Weights of a small GPT-style language model, trained from scratch on English Wikipedia.
Size: width 96, MLP 128 SwiGLU, 7.3M parameters.
Architecture: normalized queries and keys, exclusive self-attention, value residuals, hashed n-gram embeddings, capped logits.
Training: a variant of Muon for these matrices, 187M tokens, 10086 steps.
Each number is 500 + 25 x the weight over the matrix's rms, rounded and kept within 0 to 999. Layers, rows and columns count from 0. Numbers have three digits each.

# layer 4 attention query, 64x96, rms 0.18, rows 25-31,56-63, columns 0-95
484524505546492508527543522452503502467474517539515488466464496500529478461506487481551518513505538505476513500487519457447505459518539511518481506510515499491469484525496514506458461530488492511473508531507531563520496472466514494476476469508507501538496509499467507494508473477538496499
455480491487500517475478453470496493498462456527497544494483478484516532497490527499479444483521482515468523461510459484512555486514509527460492518471469497497457532515503563482500500509497416499535498517471485536533498492503479480523511533512498470478470521516535472520481500500471525489
506478462495519461442493533473520488518473503534498561472498505497537476500499521499511548540464511514532543490529507466464514542489511457518474489467527499487473457514539541478482493451510460495533504549478533558513491486488523465536526476497491469520487453521514489479477529464525487500
490501509515535499496487498536472484536496490507486491495499459488501484523492446481539486501478536507481547495537494489463504505495488501502503500494500491504446509504486507491440480492505498520469523495534510509499477499506529435508468496530504485481464487485511492499526464504465536514
480471501484517508492535505509508508498479470523516532494502519478489533519515461473487541550460499527494459482514472494507546499500513521483511499500499455513524500529487509519534505499495515525530518471495520498478525487508489521503475500516479549472496461467509527463533482504494500477
505476480508524495493487511504514512488467525485494473475474521525475495501478516527449485515511508472452552537483492505504443539464492471554473478470521487536472471495526480441518501476475456511484499540475523496468533463461527556497493492511462455511556504481515506505519495497516482508
492501504472490466487504482515546505516449474468513468496523470454462510490509454516503499511484507520482487451493494504486539524510511467557474470493486468516536507496489488519493515532550453504486502517496523493495549468521484470494477487479501487536513444484519499496503450486519452485
507525507465538464512541484476511503495473542491507525490497486514523514514515516463492521519499493498488527512476498499466482512480589498476520513490507517502515539494495477486509517488492486471549469481497502506570505481514526468562480481493500465526498515497483499503479505480479512452
481482487491499462491528493491485509528500522527513466512498453516510498463504485529502501494516468494529493477505523557516535487494499507457529488469506515537497505477522447536523515527493476513468497462486509493502510502474482517503473517460471545472491514479462518532519488483477480481
485523469511507482511495550459535443538464501502501531480472516466504483496507513544492535516498467501494448485521524525474511504560504494511497508467470533492481486552521537503487497451522502460551539512482520476474510519505530502481515524511522479554550490488529498462483488471499483492
502485478510467496460478487528557471508515449518512512479481465502470458514500557524486524474465483455489521478457504522584497516458474522478458522525485525494484522474513526485515535546515491517507496549467527466529532523539512516470537561517513457524513505510521526463502525464542526510
489480551492498504498508478574491526468544454521508479549486448441515467535520469419507449477475510479514486522498495501508529530522498533491516502505474505488495538439467528503504476564447545518499538489475472482487492483528490493499511491511533517479437501503504510518492537511479497534
519515499483483490506473493461500480516492503472511514455480542509491521456496538528546499519544528504466473484474503472544504516483564528522493489516523501475506531498490512510514503500487507495498550513508527498523488500512490479534529544487448496479496509476516470502508549528493500493
520486504495472516517461491511481534505500508472515501491518488495516521524466488491513506482517514509511492519492512498489468514504452507489500490472499531481528486522510486528506461536515504516483474502487514510515495504511487483511522495510507529497468509495504478483472517508526515512
527522524499486471487549524513523457530497518506506547472515491532535479508514482528519524526461508469487504498521497500477488477520499540518506510504464514500486511477478512459524508493489510463521546496470465481501517503545498471529479467483543500575496437520498525486514503482512490524
# layer 4 attention key, 32x96, rms 0.18, rows 24-31, columns 0-95
490499502537527505481495497499504479524504455505497508499533468499453539529451484486506515546502517522456559508478499475494494544483482494510518467443483547492489549492511451480487531452485484516484522512531493500548511512503520466516473485473528517501493470501523502503511518494474552476
487498475494445479526467494521468520489501510542508469514500502495523463447503493538484429488517504516500467504471497509544518539473502503515440508520467517469537496487500528503554535474483545498435474499487469453548486517486466511500511509475527480532513519483481519531501535500459457561
508495466550522484471510490484516482507460485462498487489537479491484491480485501517463480526507508463507553482510502515517499522528441520476470537439490489514484516511470483451492550496497489507533486496499525487505472522500529512504540517505454490523497467524498507489528462458499507476
575497482511483484497454438479516511531498512452504506517514465494504499495523539481498507536492491470498546478508483488519492498465510495495534465466495522500466500524524502488522564506499530498514507549520486459487492494505527473494532466504507510506525468485494476459499523479504481523
531455550487495493524548480485477511521478482533514554531501443510509462516511495450516469499510508522509538504474506484489505493536471500470524505536512495519509488486526496508516502485464493512499512466497488495544530490528468469513513463523509546546459463489518515522540506507463489521
516469463506486498495457494482503481504488527484513522498475518466538521481541530492488486498533531516497488539515495457499506487496523512507486499507505520494514495548494487523548502490514505514478524481481529487543498481472483461475492525506470482492515512466467502543485510467480484518
470476510459503515530509472470514548480487474475558534483502476504481477503477522499506477457503528518462485510470508536492491497480463556493512503463513525497502495488520504528473503487488469494479530508504495521505511483544481484479514499536489475519517511480488513475524493529455497499
456495485491489509495503494514523515503532513434488512507525445451473485495453466515539521532500508506541522502497496507423529500504508494504491515506484536467515532520507520543512518542547493473529520479503493495530526492529487414503491476496514501520464490510450520493540504480487466504
# layer 4 attention value, 32x96, rms 0.253, rows 0-31, columns 0-95
480445491506494498480480490472478492517520495472513478492481508540545522488499558504529520469532552505526505482525482504473494520533517505494449523498518479499475526513504524472511544507499528508516512510529530541478539461498480526504522503532485471484503500507474484432478519519491510508
476498536509482551504508478507511464490469551514510495510530517473489524504468490510534476494501514512543522495513454499495539500467540491507512486498510501512516515512476513476510530531513485527520508488430516526553492517492493501522487516538490481495512514500491530556506508509522531484
484492498511475447476530499489522484475460477503509521510463502513503481505514529489511507495494502496523492483481530510509512512483508487506512480517540554524494530482526508502504509474462497561498494503459545535507522497536503500484477493476488524478509480504507475540499477481449504465
520496483471541513490456463519467530527483451511467514465552513459553509503456505505494510467478482531484512495525525488495511528543497486483460486469499501522487493528495525486531509483529488492503445492493504482533526509520542502519474490470480496522505492451499509512516453506510522493
521474490490507468472512486524505512481516498532512513538499514531521455471505488517536466527568464520524525525498511464530456514566524510520516514473463476482441521523565482496446548512530509546468480461502524500494520507496536511463451528452480478486510512519486512552456522516476480484
493513521481499527507476512522493503437508524495547469484502470512475469487493474468504482465477469499499501505496524481523507537531507513502465472489510484460525501453495513469511482486517525494502512480489451506493519509567498450512487470500497503498519517500506493531490551528468500517
527529495463485520470463483494508514466507469487480506529473472479522527487504522516506516486473494493537467535520474492531505503499504514517475474475492544468517488499515523476492537499496504491487492550469543490529458502489537525496500512467497511491513458495555474509473530523547480483
511448469464539482507472482486478541476499558428486472508466496516505518515521525474510464490486487493475506477517497495507487529503497492520496465514461471502495493499529463428519541503474518450506505464492492525503536471500479494517497493513512484498530468501511502516520508497517492488
516505505507478486435501527496497533509515484502499494510493497482527481475482481515486494460481494489446441492489469497493487445492477456519516481474447496468511506561520521473499482454506517471483483514500517483499521475548481490513486486485487526479547468517450513520534503509523459486
509485490506500505474515503510531541488515526512507453517474472471520476500549549541502527486485485490514498546524493507492484477528520467475468481520490459511529520481554514473480513467468465553528496530519473502515487501497499541469429490434495545456477537473476545467468545528560485488
484548499520501470515509516502479521466545499521474507526487523504516460494474417499489480457455491488490485496478548467460480486514446519467498459503479530496507530483499508471483512480484502517508488530454484514500513481520497486459476484532514486502525505491510545492486473506528531506
519480532498446549527507529473523552511516498527547502500488537475506478507499535529506484457511561499499471447503506529518508530489531486483552522473489473530503467492479511501485503482510530510478490428513504474458505515511501523462503551477461503484509506507522479525507472470509459504
507511491511476470504524511521510508447496525486529487451539491465494465470507486524493488460482498495501557489509551488520463493517506506474533484495492548481522554521500501506491485501494490514492574492512484499510462467512490519485512492510499536486505513510505490468461500503524503499
540504429533506480470482495518470521497505490501492510483446507497492493526511524485507506493543511484480502526451483507501465469498486524539524501500466490490522495529517489498516479493518551513517461489519527487519496511494501514487472512498504495486535531468519495447490442512480539463
467476475513487472492499493542560492512537481502508455490495516493495472456477480494487461502494486502500472503530534479466472503458502500479500500493474477480544469544501512492504500523490537520522515479492482562474487535551481507471480511514476502516534490489477484511523480489436508518
498481465467475524420481494521511534490503424488541487506513500479532547498524509514507511499512491532533515482501469526549508515533492500480498473511481478504512485466504520484456550529538518519481526459523525484502527519490493521468523545506539525478503491526525531508474515506513518537
521514485465492486470513512534534510455496460484502452533532538489536477510497486519476525480448490486522520503498501487518473476524525531498515518523514542529495549531496514481537462574493513512484536502527500472479518504470512514538506476474486534538516483453486488477445479506521476521
450518501547475484461546469473491507458509538503499488514503484505515504430494489512477504490450547506492518493498488500490506471508496525491509476531457491517463503493512515507495514517485501560519508479476504466519500478490491492513506471497503504512489489486443506496461500485510446492
506510434458471502517504488475492501510492484508518462542515512501517479504499509560444517506504446475495510473482537483504529564446511481492492518478464522549496501528509489514452450524489537494494506503520534441524506473508491482503487473467452501463517491527509475554498478453490542512
495511532481538486501468464493513465501489502474494527481455500504486463512493495534505473538481507463518506483505512504476546526525520467504519445536478474530510539526517500504521473530463497482473497574514502517474525505494507475553539482548531472534492521493495486508478508515503499480
532495533530522487511527438469502509514470532484466452485496504475530499473489452498486494470514465450453490549495480484493517481498476504550470493494559490482471529465521545489497485506478483502484535508448477516485509545458511490535518503460474533552572486526507525471524561583485505510
486502469513499493480447503480536500493476473502489498506491561458467469477481537521534475523472525515545491517525488487556504540462480486511467474475506483506492522482549492478492503466481503516473462451519439505507541453498470499470485498518498523489494472484475474536477498487469513471
475501471514493511517518514541495515533497496530450487490477506518452513496496556483492525479517529526465513491517507497524473504547484500502506532472489474453557532507502479505463494481501582482531514531491478498495498536467522497486501495506514481480458487464518488475543502508478500491
475491489473536469507521483507439483501450472431453497497519496497540498520507521498485469500563534523492500513496510507494520501479510475518474502484526446477492497563489501531463504525450484460476515501505508507504526477498545537484513540485466472514500498522542472486481479489536473512
503482509509512555496519519514502491459506517502495511496481454511508515503511481481514481478539487486473508457526488493448479470557510453509487511514545466490516499513457507493555522497511501513479490530466491444508464502537471490509508509510504522480453545500514510504479530473525521484
441497528515504500505517488489459488497492484476502485502466486511496480508502498522506541484498474474502516474516503501512513515495447492497481524485478515491521521503503445542519467503510467545510445510515528512479499494561483480480473491528477476479503521526540534472477538505495540531
505508480531510469507501432476473523508540488506490506517510541525431529502529479502467519466506492527512495487511507489499531498492473519495465453515481500554510511512524521503499481495531555513453493489559511526481529470515519535469495480452468515489483501514528499502504522448465503516
468503542525542465530502515518530522463513487499492507510469449468499486490438492454482446477502497495498466498522512486485524512520516524497503493506468443507461533515457496485493447454452480478510530532490474537461517494453481481513458485506505485536529447504511527512506571528490521461
466535505466471498474524513515480461478526479497515483535484478491464455480515480451482469482487501483525545478507491566505479479496476491491488484512479484488510480490543527533493496488495527552514550529471488502484507486434452502485469492532501503494461506465486497518484476525547483500
474456475505484515492451545557524490494491456521480533491480490491497470463536497500507531492517485476471483476475525522525467518521518515517487487484475529522507491540502548495481453528492509486500498519512547479469517514570515483490528550517469490509498505481492567498477506499504483478
494483530535479466539472472476452526557501469502523489485454501518490481532569495491487533467487481524503478484537494465493522473499458497470494489507524495476596510490467523500538487511540489482529541516511505466479541487526489451537533496498497484514471523491525474499503532513517528545
514526511524510510499516483483472505481518491483475485484477478504493508470504500447520503478494434534479505525580516526486509503489493468493537512492529487492451502516504485529539463484488500468524557494501495532503491440486501469481516523512490466476484540509500503480527495490465463518
# layer 4 attention output (transposed), 64x96, rms 0.497, rows 0-63, columns 0-95
404496488490460512433513475491567513475478520516494472516497485474484528450487517510550511474548449539500466497527510485575529504504443517538539491462477482493533479473533499523504505490471502487498500461515514499480542500461498553507516520485496516509486530496498486512495522530501503481
533514470451474495505459510451502473485503467504485511467478545491495481527484512528518466481549500487477438499516489517517526490464495494487530500495519494494510492540520516520503458451526520532521537471494476523472462509449476504526495535467512457501482521554504481481502534477488513505
486516540498483494562514493536563509525536440480498443491476447493461515495504521537519491513509465474502504507522491493488489553502497538516496537538510473483479459510487535496495521559490502520454514514507494491494492510448472512514490515507491450433511498524477496527538459527516502494
495484509528541523466470519503492537466488494473501534545520444466508471470536455505525522543480501537476467501467543538473552477484492500459534498488507472498548473535468532519490528514519521495479536457468500508532503493469521527508499531494485519475488473456513462533474557506488463491
549508461495502474492512550498503516542471512505498472479498442493534492466493465542515484548462531514492480524513535502502545504498525533544479504531503513515517476512481475525454499499501414505482491483474557432480504531467517509511477548542488516482507470499535468466530481492482481493
497513530556449475567572510471493500488478509482524513488510491471481522469489526529462482499441511528528504481526527541483519482544475536521526518491450504531525514522502510473523470479535479498506528482506446515536501477534494471483489485497540505489492477497441558517511466527519477540
504469502498529513483511479531505518513538490448492496517506493502500520505502506541448466523500512555490526474513487526498529477479489522422540492502512460531474486504502509489515523472488509495502457510502488513524506511512486518468496534520456486461489500505472499542497515538491482535
481502498490466519554483534469517505527474533508516520466506508471475534495506496504501488488509497506546471500442504522485503485531492539512545483469501502537525486525479484510480506480469524486504489457504494504552509494498507497526547526480496521461486521479468510478476503543519501483
520509565527504508507540554484465487489498497516528508511482491519565493457499516502518543527479433541477498448466509464480491503487527496509542468460463461499503480506466521511487531514468462465519524477449496524479488508497480510504496519458477484499510485465509466484479523512532494480
474521529517472500479525526543570497496537508469521518521491450468522504441461474483492502512519495473526517504530531491519507518477502535476496496474485493506459509504525479470478452502512516492472501518511506486499505486462525483497489447532504484471482490501558442469503456473553457518
527555483516524503499522531505496521523496528479495464529491496494475508506508495518509549498524462524519523516520488518449500512510449510490492503537493481494495496493471521538485493513470536517484486523509515480467509483508518487520519522507491466505518510445522441489527503512476496497
516503513507497471549465497494432476460458479533495482467491518520501550501489516479490494508499483545491500526516478464479474514527522499540526493560500472502421503528510532499466500519502551528496503527505489557461482517470444499505470495494511509496494549495504499541477467481504502518
498505511525434456512446513538504531497523496495458505478523519472500502491513514461463498448510512565549470483516526493527502478508502520455541500493513521517462511491564493500529475518501490506439456515554493494503533603515512533494523489519544469474481484498493530513520507458536515495
493480519468499468480530518503526489518494519530498502475475478513544503445486499567521476519482485437521522498507527480504538471434522449556538472514555510498523475506496496568476479509492551515504498472490538518516521541525487484501496518516472461501504506482509536459506556500494499508
505496479491459513447473510499522537515488502496498512497539476492510463429512533505503529530472512542485534476505523487464493540500500503603500485479503499480478464490507473495468534513471480494538529514492492494514517478473514530513488457478504482480452495506525509505523481505524503538
525507557543506495494480483490509510503460529490491509477528506483507484481511523480442464500521517547493508489496495497496487524477535476478518489456508525510490518484539549492522530494515470504527512489496540505514503490522490499529510480512471460505497566483512523538533527484513463492
505486519531501539478500468494507460538505452507507530506495494517537498447461504519521498526499462572510450457474502509460535485456506517465487482501545495483519473531528479488514488505457516525483472510463479473496477517520479488540478482519480501503474536496548533464550499534501477496
500462525517517475477480530508501522553516528544494506503516488517527493493508487515538508495560459495456530526523538495568492497463541533500498457456511512492499522481514487464497504500470528502496459528493502466447516527508503506497474525559490516519484489529498503500485510458543511559
543537529508518528516504486497524492462480390442532488488518485502514504514481541468475459537481489547523444509471524485494504526479500513448501525515486514452495539508478457530493464528520480511501550476480513550487479465479501499537522517502513485443473499453505485478478493475518491492
466480529464486519497461499471475471474518489469485490474494524517494512452485538486503479525566488450516468482506508524521522513517462498470509497493499464490593442486451505505511477532521463448473506499526446507511530514560458517504489513524506509541500464499510476498489533489489516422
490494566473506466452556502510483504486547543489526477549527452493490505523474493498466503499489458460470552480513451511545509510473493495453535444483488496525488487472438474504559542451507532434512468471521477503486530485519524536502479533507451525497503509469488441445471522557542532511
507521542470485493500482495521476492491482496533490524513521508433491503484496497521509516498519462491504460588527500467469519502500508444532510431522466497468486482496457526452496493511471464550510527487499486499495458497511447480530511529489465518495530544461532505505495474519483474517
542460493521505499505510480449472470487471498532546537492510467498567444493477463435538506470470493544524578474535495475497501472461474505528542534492493543494510525494588505446529525452504559528497486491552508468522492526533498513516502518487493497527516529547491542519509481482469468473
454532481495480469533485486518499507490513490526493496483516472482461524522498492494503513538448488511504484451423509525505499523554513510560474515502503487460582516475469466519531511539473494477455469510510473479527494512534485526513477487539520492510447520510467523521485475501503511459
483496468497530488528469488487494471489523490488522510540495514535540502520497517554493515494501458481505493526519496513524518554474475514482501489503505498480494451518504499503493545456504537489488526556554457522454481538540507492485474522465537496537515451524488476482514474488503522517
484515501508552513548443505536524489495466509457544491556517494505430543471506526486515510486508498480526521543514498499553506493518477518454502506516484476510476491481496502506471465491481493491474501477539524525452498515524490471541511558485519486510513491500536497463483499520490450500
527546565491501510513498448519515530523472529473515504502503460491482499480491481511503493486504527470473495490485468481537534518474509516555543511521476492472527453474456516493500504494514425511478516487499492519505517501501458508542515480473457467461492530484499486512469472500504446500
469445482508506465525518495498522488505470561475511492506494437488494532486473437491502528468454521486503534543470507500536519494509496517492464521474473506517579502524538501500540531520506513470498489455505502510471515503525507521479508474494499491534505441497502545535511484477508500519
499486477487494493502471499493538539521525501530466472478504510506429509454536486506472497487512512514506472471527484475540520496511569473525526525536556525538505523504471459500498510524534456507499516489471556521482489545493503474463498477502488483466460516474498524487524531478515490477
487463514481523474487512493486512475490475506476491495509482430467506543480451478500485491522514474606563542517512528457469541503461504516522468463479468522475536472466476529508481489495513492486493520564545479515517545502535500507500506549449484479529501451542557559509484520508500518490
506504510457459508508485524537500492501475515523482498507458522448477555541496516482494457492498493531427467524459500511494489486503440501475486533546480516474497504520524516493492564507463531489556500462514474502516497469501506500525497525492448481489488566541488481525478490503454497502
479502529487531492509492490495498519485498545515464498494510454535498502482498419472524504458503516473488471495529485520490486492485485508588533501481487495515495534498510543583485483493546507501486533485535478527488501525497496536516519487496523508525498472521499524510538456506499507477
567511522496516481538528501502485487510507507532482521493494513495478471498491451505457507499460499466479508488540496496488524498483514478490487502523531498497470528522470511509543522506515520483510492487480462493480499496544505493513460438517507522480491516528476564555522469470495495533
489515496506492488493514502514487528524525530491492477520532504534516505460528510466532536518520470506473526527486477481459427508523475498510483495542461492512459496471538495507490469503476507453488528478533520473458484496490504517515477480484494484522517483493503496479501473499494476517
518471474499520536527501497488495487517493549507463478495523518504499496502510524543472481505519500548507498493492496469486500463492507474451505520436486493503480511530527484515520517494507506444485473503511482508525489500496512472508530519516485494499502535475487538469512504519527491539
456509512497478477511519523525519466513530525509501532514482505544471492545497536538475525494482493457545510493527482519481516526500499498502510511505495514469444502443483464481522481473525513496489493536527506517444503511526464524467499514532526500478519523539517504475539547486494496521
505504528491514536496524457483563469497523462456471505544491548499488537500489524463494531489503508544500472481511496519439490514482476482466465514499508509490485519490497511507539496513433553502512518520477456555473486452547457483520525467486520499509450521507495505470493471500505496522
477474470513573466439471519508512467531526499489459535504479510514549505532507511449525550525509491493492501481485476484509489510473538464498518496475528474510458509514506505520457500510500520491497494552488551470498489489490487562505514517517493502516493512522566446484492479462491502485
498493490504499464525497475491496494513497515476517520474520518497489519497497464500563503507485503434477498525463542508465491483506476534544473543521501502501503513487512511483494475521501464511517545509493489459500465519509502457524500488490535510506531455496435515435498460483470519516
505524550491502491472503516524493464475518455459505499515495501517499481497505520517507529481491517496471512513510532458483497509497516528468495492497509543439500491499479497516501493523507485510464531536511478495495464545494527469488465529508504437513501489500483491475476525489501512496
501469509500505499527467490486506499505490496493483464499512486460477488528502496503495516500534503496543530524516488545509496500501462509535442506494529499554478509492522507503499464549519514518496511520504501487509530514502499481489466506515497462520498511513533517498506495494504569527
503507541500524486510533457463462461546478485541527552477492503522515493549493480490533474496513505481492487503484515491476501513482496496445511535477488529489509468524482496496500524524514513498502508481472484531473509498513497455504542506492517501541502477514490493493503509474458534509
468446516488497509476458462514496472500530510483526508465521495502534491487498535536484539538531511516489521504504476479538470460453519474531553516465513485532518464492536528520491505453538493505482497519515502471534497480499478530500523507435492495513519490545548515519471537511510502458
494511518499504518495569518487494497542491492522518498556492527499482479498528500480493519513465481491521483486506508514492494453505487488476474545511460515474523522482493431499537525493506452492490496517498508496533538462503540513521497482480527499513471469528478511473531532504502511508
497486467455521537459490489480499485523494503484530465529492486508516502501507514514504492544505448457493504518468480494483527514504483510539468506492507461515498469478482515498457507473494512472583508515442503495497509478465489493498497509461487484525507514515539465519492484513486503508
470509531504502506507505471491493487508505509477516512516552492461454481535495451463505516471473474508518538463515481493498493472509498508520520533504509490525493454512524507497501504460495484509472493479500498488479504472462509485553535484486511540508478516535484492546493512513530472487
513495509521517504476531507452490503467473527460527503505508509473480531540511482486507503500494470512484529538528447501537495511496510530480488490479500500535483523479486530481498480501524525501487514522514504514508500496470533508471550482499507518539498475521520509506516530505523502488
530482463536494497543538521474491494499491508522480487514479506533497488552504492526515530485487505477493437531523527491465454477476491511492488556517491526443528512497491480537480465514471517488504491537494477515490503479505479489515480495511510534496499478473476475442510483503473497496
485521471478523507505480538491469517473498537492502496498483493513474518481503523464524503516527494478479503510501497471494483515519503451514493475473495470486464460474503473517483489500508526490488499495518537517534485481456545514488496553472491487512513523536500468541474488485514531484
499511452478497547512463494519535491475467458477507494521530528524502504503531526481473470517501470516471485508504493479528471487485474487503516523500518475502524474517493516541496524474512473457514522510486500520506465493517520535535494493482496498477547511532486480499530518525474547485
430496511488468460519495500537500509506521556520487489496515524488463545484508470501499510475490505495504512492503494507531477490536511504543511481514506466538541463524520520505526516479531482486463447518485478488483513534549485496484478463508521517477518453520472509484485492569513494498
523510477507538515481523500510487506497457526517543496521497484489548501499486501519495509470524515515499510503500494497467473477462511525508478519461544550477466505515516487495486520479513480535509497491487523516543500511494507511458515473462455506474522503504512489485499471473491483513
478506460514485536529473518496507506513466484490518496508468541500504517491496523480511474498510506522486457493489515490478487495529522496513500524484453516515507506535557484492510523518516497509498503520512517504520502471498490495475519496496498492491465518491488519552523436463482480448
528508457457509483517514507476497510531488570459495482515541455547504525467500505525478492500488515498485524451511524502500515488495455510508524541469502571540509500484493495517513520490535513472525480502531536511501485539486541540472521504494514479515540517506495479476510462475497479493
477489514509463496464455503497492501509502524464505541521521477494489504488506478513478499502533492479543472509504532532486527486481502475511539459495502478516462488472482514545499478527488440474524547485483499513469505497523477499523506505505531539523513504478519489491478496496512499532
525475539508504495508501511478558493531498534509493511540519500519503487494486455532485512472499523493515501531527483511502473492489488487470506505515479559546496475501561473458513489483512533525513510484514505487501522504484494457490489470507516510511506529545505494447531503536485524513
524488489520481496480538538491495484507506489500511546472490500511493477505514471502505544513467505487509524486470500474470501455490531486517505523465487501514518537452470505525537464536468462499532462479472536537513523498475502525486555475492499529498531447482503523486509489509512474459
537457490522476488476479535483476516484472499504480516509497492486513497516504456501454487506497494555512487505508517511460481519515537477530480486515492488527478503492473508478470527479512511472534523503467484482499505510462502509519489501519539511518473521521492477538506450484531521483
482502503488485491455471511498468503472525486530503491488464534502490469506517514484531492470506478481480501515487483485476479492496514476484506517501544478471483545499495539474488496519485511513564513503478488496495477498488504472487469509511515490528556489500507500509512521532473528484
515523498474494552478504498480495527501537477481540518499537535553499480486522557508518538561532438501526545503503511516489478507465484455506465512520505515465480493488475486503468487485525464488472488531494474496528459507485506508520513501469502497469500521493531495479488475516503482499
560489483570458513513478542490486484492461491485531526452500524537526533492482538512520492560517510502503548526470505513490465548476499492489443487448498466493473509544518513483521506470480467470485463529520503487507514485512504464543481542484469499504555521529509488486501517514434544482
521514493532456474528461505530460516502529505507512492467492537507511489509531513506508506483514520475484522489502492507504469477525507506521526474518525482478492538482493486518505545549488480501509486497449477477463503474509449473505487472499484491505471500508452474517528497477472513513
505494498511483516504505485501518481450461476517511479509517494514507458485468485524497518491507464473516554491493500532519502507486567474527496484506499474500472505503529541520476475510484481495483488527472520515446526506469485544497486474498527534487521469523512543512458498501521515452
500476485515494492528478514501519474489484488454557485528528535475528525481532523531520503508476508494525488500449498477519476507515534495490477488487492491505539474498506497468501519455496523515452467518480546474499483501490504480514492540483490518509533508482497471504475483530521500511
# layer 4 MLP gate, 128x96, rms 0.356, rows 0-8, columns 0-95
495490479542512496533513495490512456474470480489516538491475482504482494481475486479471485465478533518497464510500521492483506507483499471511487526456527497509529471501540507522454478498483508518468473478481519488503516544487482526477511499501513498575506499521499494529539488504476510474
464464490470555507462498504485481469511471519489553510471455478475511526463497510487500527473497509535483530503492488545498487469488465485480492518554522514504513507539517473533530519511510519471496500486483507508497444534542480469521522522476494507514517469473480483509528504446522503474
471486514515506499526490482511552491510457459495542523493511523543483540522501534513479521532538482474516500518469535442496451500504561504484480494480537524495503505537486469535496505514484483474467495517486505498481470472503485505469516492466521478471494455472494502506524494506487485492
509514518509461489464472510496527514517514467496517495486513507519499446449532497496495495520503510520526559486527484504527512480488520493499486466508520489507469536506478491484459504498506528497496487512501506499504503448485522470533487511491490509508497518502514479509504530525493478523
493534493505508510530460468464472489493515516471537512511487498480548507549511532533498450528501495487538515521537477521501510491503546491505506505500474539473510468494472456487469489483503488513508546503536471504459468523494506455504500482497470522472523525523486529482519477545454519483
482500495506510478509498522480515509493530526519523476508441510512481497481480512522491490517485507522502468512512495493509515512529489517500488514527532550454481484506533483521538520542519458516530507503500500509477539536526475505473494512522493469508502512495479489484490496489524531458
473499480478543485495478491514529486541479456484486505523503483483463526509469495483485483500491513529511482490482490471562530503443483502458501512460537498530474534532493517532515540488499490501487487511510535515443520496501517473492513507469482481531515500479509444467539474467496520517
533462520516522532477490475425456539546510485475490500508522545508496496478478459491562530522492461542513523442460529504483518504530516448480507470488507479507491499501478535482504504440503477506480517529473452491466441503485484508506522512463497500471475481487506507504493483559477506483
492500504534525503485482514511497493576513496524525468501477522507515502471459488544531498496533518505468483526490530492516489491468501497514528527526521449477460496473466476452493464510504472550430516526485506484517481510523462460485526470490501531486439478477505491496558431489491482532
# layer 4 MLP up, 128x96, rms 0.371, rows 0-8, columns 0-95
503517515495488505521508458519503508529501506493500513519490480528506473486513487457528509486474517529468474460507480468482508517507455498439509468500514494461525499480509472527498484477506498476456495516500523473494485497503517475496463481513472535512517537511471480533525488508470497470
484501505508458537537533496457506482528503468512500481499502528497495482481495518526508518537469475495523520491503475497577525537505499521502465510542485484475487453517501488516537516488484475523511482545527470466499491473497483459489499449461523462459482524500511565539503469492518550538
489508548490464457485485486516534497521527502477501492462509470494518486532483510478501511461499507514461445522541458522501506505506506497498486515499510502525502504482493506438513519504522520510517544464492494472474518513529548511546521520537500526495521518457485471469466531450533506471
559516475491508511502488518510539519574493543520454468475516535492479492496525498498503532536525442495517518481537520471530516513507520462552511507467495507542444508481486465452498497496458518426530523520470499468463499515465480512522499474512533488464518527507507489500515484456511508583
476456493474494520501533528503505474498516495531514504513500477499494519495516494486518510494511492554470497463465532444493495511483511505504512450453512473527532521500505527501519475499495479535459498509495498484586494462515504525516529497499509445503481493484499491521498516483553486511
506528498492493469536509476503489476518514476523463513527514506518508471490498473491493502498484506480461509503506495554508511487514519532537518514528563523505500496524475500455497461472526459540522481488502495505495473518522488520465499532529495535480507442506514509487461510487505497562
458457478475504497472488506519522469461471506511484484545496538484467540549523476491484487478505500466538497524501465502524476538528506518465474487534489461516535491527511501526488500499526545493499470485512450466499526480539535500506514499524509523506510486483499480520509497496514501475
478548549466520500473494493531536511487544524530521512499537497522485427486534513467491541481507527483521456539534529481533483515510502521509498508477485500502475527476490490528530440524503476510486502485460520486530542477524492489532529530524456503500487465512489510512485494500527468500
494502495516493458512526522490505475516519489504509487472486509513513508458480482509515496529508528479495507492512528498514504491465509521493514501529533494470489522485491500465484487499520488547483497518519507519493495494489497502472480498491503511485461484532484479493502490496502536517
# layer 4 MLP down (transposed), 128x96, rms 0.252, rows 0-7, columns 0-95
513530517482510516484469477492513482513511488457515486476469516517506484447514462517459484505491506527454552472492474494504490500502490470491499497475469480521488491473520461507477481481456497517477480502518510531442493462481475461523502491510468526537559477468511467541516459522501553483
491472489504457536533546506482472453470508488479445518495539503503530507542497506509491498513476493488510478504491478500533495495528497532517496530508491497427480471540509468534489518448477451518535517512562507515492496470440458509484525482475514461515488530470513492505481518511504493490
503508534504493546470470508489515475490520521442495513480513529470547491477495468503508471503521485545534497470514488489502484509521453467509493506455491474487501454480462512492483529504531512494478489502486503498483505555486499489473503514495502552503505521484488454502484517513475493520
476501546489485477528470503501479512512496510519519493551453514517505499488509504508511500489489532507483469510541454498500508484523503519516538478492496498510496560495473494535476524508511464538475475521544516470471511524512522484508490508527477494490466501501495566510491497531505524514
549427454475533488519551531514460527476546465504516499539529505487517483511532485464520544460490500515502497486514503437524511513468509494524562489490490482543498492479518499488567491489454486527524525504547505516501506509511503487479469522533461462515524490506497482512534478477447462472
507499471494495537511515447485522506505508535530538506519486490524526466474476467489457495523463478508527507506459457500514459454490466514491522500486518496522492461529487512490510463493503490484507496486517488519500466467497520490547507516482504509512461541499550499496459526525454498485
531506516485480491507492512514470501535493532485517505500520528490492531467494484523503532501518521544503502499499534489494478518526506480530504479474470551478485528480570500451523479480525502535511505515500517492550515524496491537475483488518480504445488483498438517502488483488495509476
451536480471493476536508514536499473461475490524489499534492471507492500529503519509481494495507489475505489548517506473498533530521514520455505537522507506506514504526484487536511497534499507523507496495505593541530552481535465510482482444487446471522503531478529505482508519469462500498